From a checkpoint of a small transformer trained on Wikipedia: 13.7M parameters, learned positions.
Each number is 50 + 15 x the weight over its row's rms, rounded and kept within 0 to 99. Layers, rows and columns count from 0. The size before them is the row's rms in percent of the matrix's.

# layer 4 attention value, 256x256, rms 0.0399, rows 46-58, columns 0-127
097:70 71 43 61 61 29 50 57 48 53 63 29 43 52 60 51 02 95 32 53 69 41 35 82 56 55 47 45 71 45 49 47 45 63 34 62 48 53 40 43 53 53 79 75 59 58 47 67 58 54 33 45 51 27 42 48 56 39 32 37 61 20 72 44 32 34 43 45 35 59 47 56 43 53 68 44 29 58 53 48 44 53 38 36 38 51 48 54 65 31 65 43 22 58 23 42 31 45 60 43 56 49 19 46 59 64 61 43 55 51 66 58 71 35 71 48 39 35 67 75 64 58 47 33 50 18 42 29
094:56 50 34 35 27 56 46 66 41 22 54 37 46 19 38 47 62 09 83 42 54 41 51 49 65 42 62 56 69 64 61 50 59 26 58 46 52 52 50 82 37 73 22 54 44 23 62 57 49 32 39 49 65 41 52 70 53 43 74 36 37 48 37 32 52 79 61 53 27 34 53 43 00 62 31 31 27 77 35 61 72 38 32 63 21 39 43 48 53 44 84 56 59 47 47 41 40 63 46 65 51 47 60 39 45 48 38 83 28 48 59 47 27 44 35 51 59 58 47 53 46 72 64 33 89 48 39 52
103:26 24 50 45 50 56 40 45 12 64 41 48 50 35 52 41 69 47 34 31 30 62 67 43 47 32 39 55 37 50 43 58 53 45 58 67 37 52 49 54 32 74 56 65 32 42 44 50 32 86 49 74 26 47 60 81 53 49 62 41 63 65 59 61 54 39 56 79 36 44 67 37 38 42 36 50 35 64 60 69 52 45 45 46 39 25 58 52 52 43 53 49 24 39 39 55 32 43 33 47 38 60 38 70 46 33 70 31 44 47 52 51 75 40 90 53 13 51 83 60 73 58 25 65 42 19 55 72
102:72 56 58 47 63 46 56 38 26 62 30 59 48 41 64 53 50 37 40 43 61 77 28 23 64 03 71 49 27 51 52 23 49 55 32 49 32 43 60 62 64 35 37 36 24 51 36 39 62 48 55 66 28 68 42 27 57 34 51 52 36 47 46 41 50 43 51 51 29 50 68 70 39 60 53 58 94 81 58 74 56 68 71 79 76 35 44 59 46 54 62 16 57 58 39 63 76 40 18 68 59 44 55 46 64 51 65 85 55 31 66 86 15 49 20 61 17 56 50 55 14 53 60 67 41 80 42 51
093:34 36 45 47 43 44 64 40 41 28 57 53 65 69 81 34 51 57 43 31 54 20 46 64 42 25 62 38 73 43 60 33 49 65 61 26 51 05 78 31 43 49 63 64 86 22 46 70 64 47 41 48 78 13 42 88 44 48 68 44 50 65 53 29 56 71 27 77 48 40 36 59 33 51 45 56 31 68 03 61 30 69 33 28 43 68 43 52 44 70 36 47 43 55 63 53 37 57 66 49 60 47 51 43 48 37 40 79 22 35 27 50 66 25 33 33 76 36 59 50 72 74 43 51 96 63 57 41
099:88 52 34 50 50 44 53 38 56 27 35 41 53 52 36 49 37 46 60 46 36 29 65 36 51 51 58 65 43 51 34 51 35 21 36 12 54 39 57 73 61 54 45 37 70 26 71 52 74 67 65 66 43 28 66 55 43 55 65 43 37 40 44 53 80 48 55 68 39 66 66 55 43 55 35 62 65 47 50 37 52 54 40 61 54 50 34 51 37 75 47 83 33 68 66 47 60 79 41 41 40 49 29 31 57 63 54 55 76 36 48 55 71 39 40 31 57 24 07 53 43 59 51 48 19 60 56 55
089:21 62 61 43 52 51 45 37 45 62 60 53 60 70 40 36 31 40 58 35 65 46 29 63 41 34 36 55 28 46 52 59 70 42 63 52 63 36 68 33 37 59 45 70 29 31 65 35 32 66 58 61 67 54 42 33 64 35 54 76 64 71 65 67 31 53 77 51 49 40 54 40 32 12 24 67 35 53 56 57 33 58 51 33 37 48 23 78 73 28 40 58 50 46 29 52 42 76 44 48 60 47 47 36 61 78 46 44 28 40 48 47 52 71 58 49 35 78 59 60 64 81 77 74 66 58 59 38
091:48 40 39 38 65 50 08 46 63 26 45 42 51 29 43 56 76 75 54 24 34 35 50 56 36 37 45 44 66 65 39 53 56 80 74 47 48 44 18 47 42 49 15 52 55 29 43 32 68 32 63 75 43 53 60 45 32 28 62 54 59 44 32 32 31 52 74 61 46 50 43 64 57 43 82 23 57 52 57 25 69 59 47 52 40 30 65 58 42 79 39 79 52 77 51 54 26 21 72 47 49 41 39 49 25 57 15 43 49 70 45 45 20 52 75 51 52 44 60 30 55 41 56 55 68 45 27 51
090:56 42 41 63 19 50 48 41 40 38 62 54 40 75 19 58 40 69 67 42 48 44 34 48 46 49 39 63 33 48 36 61 63 51 51 63 59 37 33 75 49 43 57 39 60 53 80 65 50 58 23 79 32 52 49 60 51 36 53 65 25 78 59 51 52 44 56 51 53 30 61 46 27 61 21 64 87 68 39 24 76 44 54 64 37 45 66 49 54 60 63 42 48 33 48 36 45 46 39 63 60 61 55 23 50 41 27 58 56 38 56 41 57 57 76 73 58 68 46 45 28 57 43 43 48 41 53 50
093:49 22 44 57 53 49 41 60 34 71 38 48 46 46 55 62 44 64 50 38 64 59 37 77 46 64 66 58 59 48 43 42 57 44 24 76 49 43 50 68 40 41 54 40 48 44 35 55 36 41 62 55 67 51 59 39 57 85 73 38 47 47 64 66 50 52 31 32 67 70 58 45 70 51 57 50 53 49 41 30 19 41 33 48 18 83 52 26 64 50 78 67 28 42 59 42 50 39 57 40 29 35 52 37 51 63 69 17 35 35 43 57 52 69 52 60 43 24 52 40 72 73 59 57 59 44 49 24
105:53 48 43 62 56 48 79 44 29 55 73 51 41 48 39 58 49 53 63 43 29 66 30 23 43 25 21 24 18 51 37 40 40 51 47 35 52 62 53 57 24 65 43 34 32 53 49 33 52 49 51 60 40 45 30 21 44 46 58 35 68 28 81 53 57 77 63 69 62 78 36 67 52 42 26 51 47 35 50 69 60 60 54 54 41 77 58 33 36 48 40 49 45 47 65 70 44 33 59 53 53 58 43 63 78 39 33 28 49 41 48 50 47 44 45 63 71 53 25 45 53 75 38 43 55 35 70 75
101:49 73 33 51 46 57 54 22 41 29 44 56 50 14 66 57 46 65 36 56 63 55 18 48 37 72 63 75 67 59 37 62 67 41 57 52 62 54 47 59 56 63 40 48 65 36 41 76 55 28 56 58 45 23 52 27 41 29 50 62 31 62 65 44 73 49 70 47 57 65 64 73 66 58 44 25 53 53 34 30 44 67 32 48 59 62 47 68 55 50 30 55 52 61 42 74 41 38 42 59 24 60 72 34 42 47 42 69 40 23 42 79 41 33 76 47 17 68 68 56 39 11 47 58 39 54 57 61
100:70 56 49 41 45 41 41 40 48 63 41 23 39 31 55 37 54 35 47 64 32 62 40 57 39 35 31 26 60 77 37 63 35 71 40 70 33 39 66 26 52 45 55 48 27 45 57 79 56 46 55 45 51 53 63 54 43 49 36 42 37 60 46 37 62 58 30 65 58 79 20 59 58 60 66 54 48 39 82 15 35 59 58 64 45 79 55 56 96 84 49 52 25 48 45 38 46 47 65 39 18 59 57 51 74 36 02 50 34 76 57 53 56 70 23 56 48 56 49 49 34 54 34 44 22 47 54 20
# layer 4 attention output (transposed), 256x256, rms 0.0494, rows 46-58, columns 0-127
092:38 51 48 65 47 21 67 35 59 32 64 50 47 61 54 29 48 76 30 71 71 29 54 50 38 32 69 62 74 73 42 22 59 38 46 45 55 60 37 77 39 78 69 70 79 32 63 48 28 66 13 44 51 46 31 71 63 45 65 66 12 65 44 46 54 40 60 55 26 37 74 55 60 27 45 55 53 28 60 37 40 80 41 24 33 71 54 49 47 75 58 40 49 59 55 57 54 40 80 43 56 41 45 49 28 22 24 25 59 37 49 52 32 50 24 47 59 53 54 50 39 47 49 47 45 27 30 49
089:60 41 48 45 22 66 47 66 74 04 35 49 69 52 46 62 58 56 82 50 10 40 60 50 69 40 18 61 58 58 60 34 64 42 80 64 57 56 55 54 59 47 45 43 49 30 61 58 62 46 55 28 54 49 58 75 49 38 52 35 60 62 48 46 43 35 53 29 49 44 33 27 35 53 33 39 42 19 63 46 38 41 85 53 39 52 22 65 63 34 52 54 45 47 43 40 27 25 50 66 56 43 25 47 39 40 20 46 60 74 33 39 28 33 62 55 61 54 45 45 68 41 64 44 61 55 63 64
090:39 37 47 46 41 40 20 32 52 67 44 44 51 46 43 22 49 34 40 61 40 36 68 55 47 45 50 62 39 48 47 36 65 60 63 34 29 37 52 45 59 50 49 46 60 55 50 48 05 88 57 77 39 48 70 26 72 70 38 51 58 48 52 65 65 45 60 56 52 82 66 41 59 29 39 63 56 42 69 60 60 39 77 49 27 46 63 65 50 56 55 51 46 36 34 60 31 60 03 44 46 46 36 38 45 31 65 36 45 44 38 53 53 19 80 37 47 31 66 70 50 51 42 55 70 40 64 58
088:71 42 51 74 48 67 43 67 38 53 60 69 49 60 67 79 68 43 54 60 39 75 59 46 72 33 32 39 80 75 64 38 32 50 40 56 54 67 55 39 33 49 65 70 15 58 28 66 53 54 71 68 55 34 50 45 48 43 46 65 62 63 54 59 62 55 41 69 25 54 47 50 68 45 43 61 74 39 52 65 62 34 66 43 66 57 47 60 34 47 47 42 49 58 42 76 51 50 41 34 39 79 49 67 56 39 53 76 72 47 68 37 37 69 43 42 12 58 62 58 54 33 76 57 62 70 43 42
090:36 34 55 37 22 74 56 58 43 33 52 64 70 57 69 59 62 40 72 28 31 45 50 78 33 44 30 57 52 43 47 26 44 58 73 43 47 32 41 41 54 70 45 48 73 47 55 34 28 79 48 27 50 45 86 68 58 34 73 62 43 79 54 55 36 39 71 73 33 60 53 40 56 35 48 52 52 56 40 75 53 56 51 55 23 65 37 46 27 56 29 60 50 71 92 53 52 53 58 67 58 27 77 40 42 52 54 40 44 50 46 40 32 22 52 32 66 49 43 64 31 46 50 63 99 72 45 30
093:55 24 19 58 24 31 52 34 55 27 52 49 72 47 59 49 28 55 64 53 49 19 48 55 38 33 44 39 34 59 59 60 65 53 37 20 47 61 35 50 44 30 65 48 58 49 58 90 63 80 75 55 21 46 48 41 67 45 55 51 41 40 55 60 59 62 51 36 55 61 34 52 53 46 23 76 54 62 67 42 48 60 58 63 51 53 61 36 43 29 53 53 56 48 73 41 56 82 54 30 42 56 51 42 65 52 26 33 73 33 59 36 62 40 42 47 33 45 44 39 46 44 32 44 39 67 72 33
086:11 52 51 50 56 35 50 71 72 52 94 78 49 56 70 25 52 34 64 45 49 35 58 54 52 50 55 69 41 44 24 32 52 47 77 51 36 39 74 33 55 51 44 49 61 47 50 49 46 21 40 70 57 76 38 38 36 61 63 48 38 44 60 42 52 46 74 52 44 41 34 56 20 41 48 85 32 35 57 40 40 36 54 53 61 50 45 62 65 51 53 40 31 54 59 36 62 25 48 61 68 68 57 14 36 46 49 51 46 66 36 71 36 49 63 49 33 81 38 46 46 55 55 63 48 60 42 45
085:68 45 45 60 36 38 00 37 20 59 39 41 60 44 43 37 70 62 63 35 46 73 54 47 39 69 66 37 56 47 61 19 48 33 53 57 67 34 37 54 70 76 53 49 29 45 55 42 82 53 62 77 40 51 65 57 40 65 50 39 44 63 42 69 63 55 75 50 60 49 43 45 45 55 28 61 46 34 41 45 47 49 44 52 11 41 51 53 50 45 59 71 33 55 54 49 29 29 36 59 70 39 56 56 58 26 72 40 35 44 42 21 49 69 90 17 59 21 61 68 48 74 62 30 43 70 19 63
085:61 51 19 34 40 43 62 47 52 38 48 43 52 73 56 57 42 31 58 34 31 54 53 37 56 53 29 36 50 59 73 51 61 45 59 57 62 32 38 54 73 28 51 47 62 70 63 43 38 28 47 39 45 56 45 36 59 38 65 61 44 48 58 39 58 60 68 56 52 55 26 50 75 53 42 55 61 72 36 49 63 43 87 50 68 40 53 63 76 37 56 20 37 19 35 39 44 58 40 44 62 46 59 48 47 48 20 73 42 40 61 59 51 65 26 27 59 54 51 35 38 44 14 63 76 50 41 62
089:42 60 70 42 47 44 41 62 89 53 65 74 34 47 51 47 80 58 32 22 66 41 42 68 29 41 69 66 64 66 58 48 42 57 55 24 27 57 46 68 51 56 32 46 72 64 32 55 51 51 44 63 37 44 72 52 80 20 52 49 41 55 51 76 16 61 39 36 58 64 52 65 60 33 38 38 86 53 11 40 44 54 66 57 27 64 61 66 46 34 68 54 50 58 54 41 74 76 52 61 77 20 31 46 34 44 44 56 48 85 51 36 48 36 27 55 42 36 86 44 51 53 62 60 26 36 37 32
097:45 69 50 43 49 53 42 76 74 58 57 64 40 63 50 62 67 85 37 51 42 87 42 61 17 51 34 34 12 47 63 58 39 40 40 45 53 38 18 81 67 64 61 48 26 45 52 47 61 48 36 37 54 36 49 15 38 37 45 41 43 52 51 81 47 45 48 51 45 58 45 57 51 42 42 24 59 40 58 58 69 51 22 43 44 69 43 41 41 34 35 59 39 20 30 31 26 70 28 18 77 32 39 43 34 57 45 33 41 73 56 49 68 16 47 01 56 69 54 50 52 46 55 40 42 66 50 68
090:46 44 34 36 55 70 56 23 64 29 53 42 55 41 34 47 41 37 66 37 72 42 19 58 53 34 67 85 54 36 29 46 41 34 66 36 41 41 47 48 62 61 62 47 60 39 49 47 71 79 42 65 58 26 38 32 40 44 40 34 60 53 44 45 56 64 69 41 82 21 70 52 61 57 75 41 55 74 53 51 38 53 32 64 53 39 52 54 46 82 82 49 46 47 58 83 29 35 43 67 49 36 48 67 54 48 43 68 37 37 43 52 44 45 56 71 27 50 34 57 50 22 70 50 46 40 54 29
090:62 64 87 14 62 57 80 35 27 30 36 39 56 15 77 58 38 43 83 30 69 48 31 44 34 38 30 41 49 42 43 58 22 56 69 38 58 51 61 22 52 43 55 70 11 69 44 53 55 64 50 37 38 37 54 81 53 55 63 66 59 57 36 70 55 62 31 72 61 42 59 67 43 37 75 69 88 89 32 43 62 61 66 56 56 44 59 60 55 66 38 55 14 57 44 41 62 64 63 43 51 40 57 58 35 43 30 32 36 43 64 52 41 35 26 42 86 42 61 42 59 38 24 64 53 50 64 29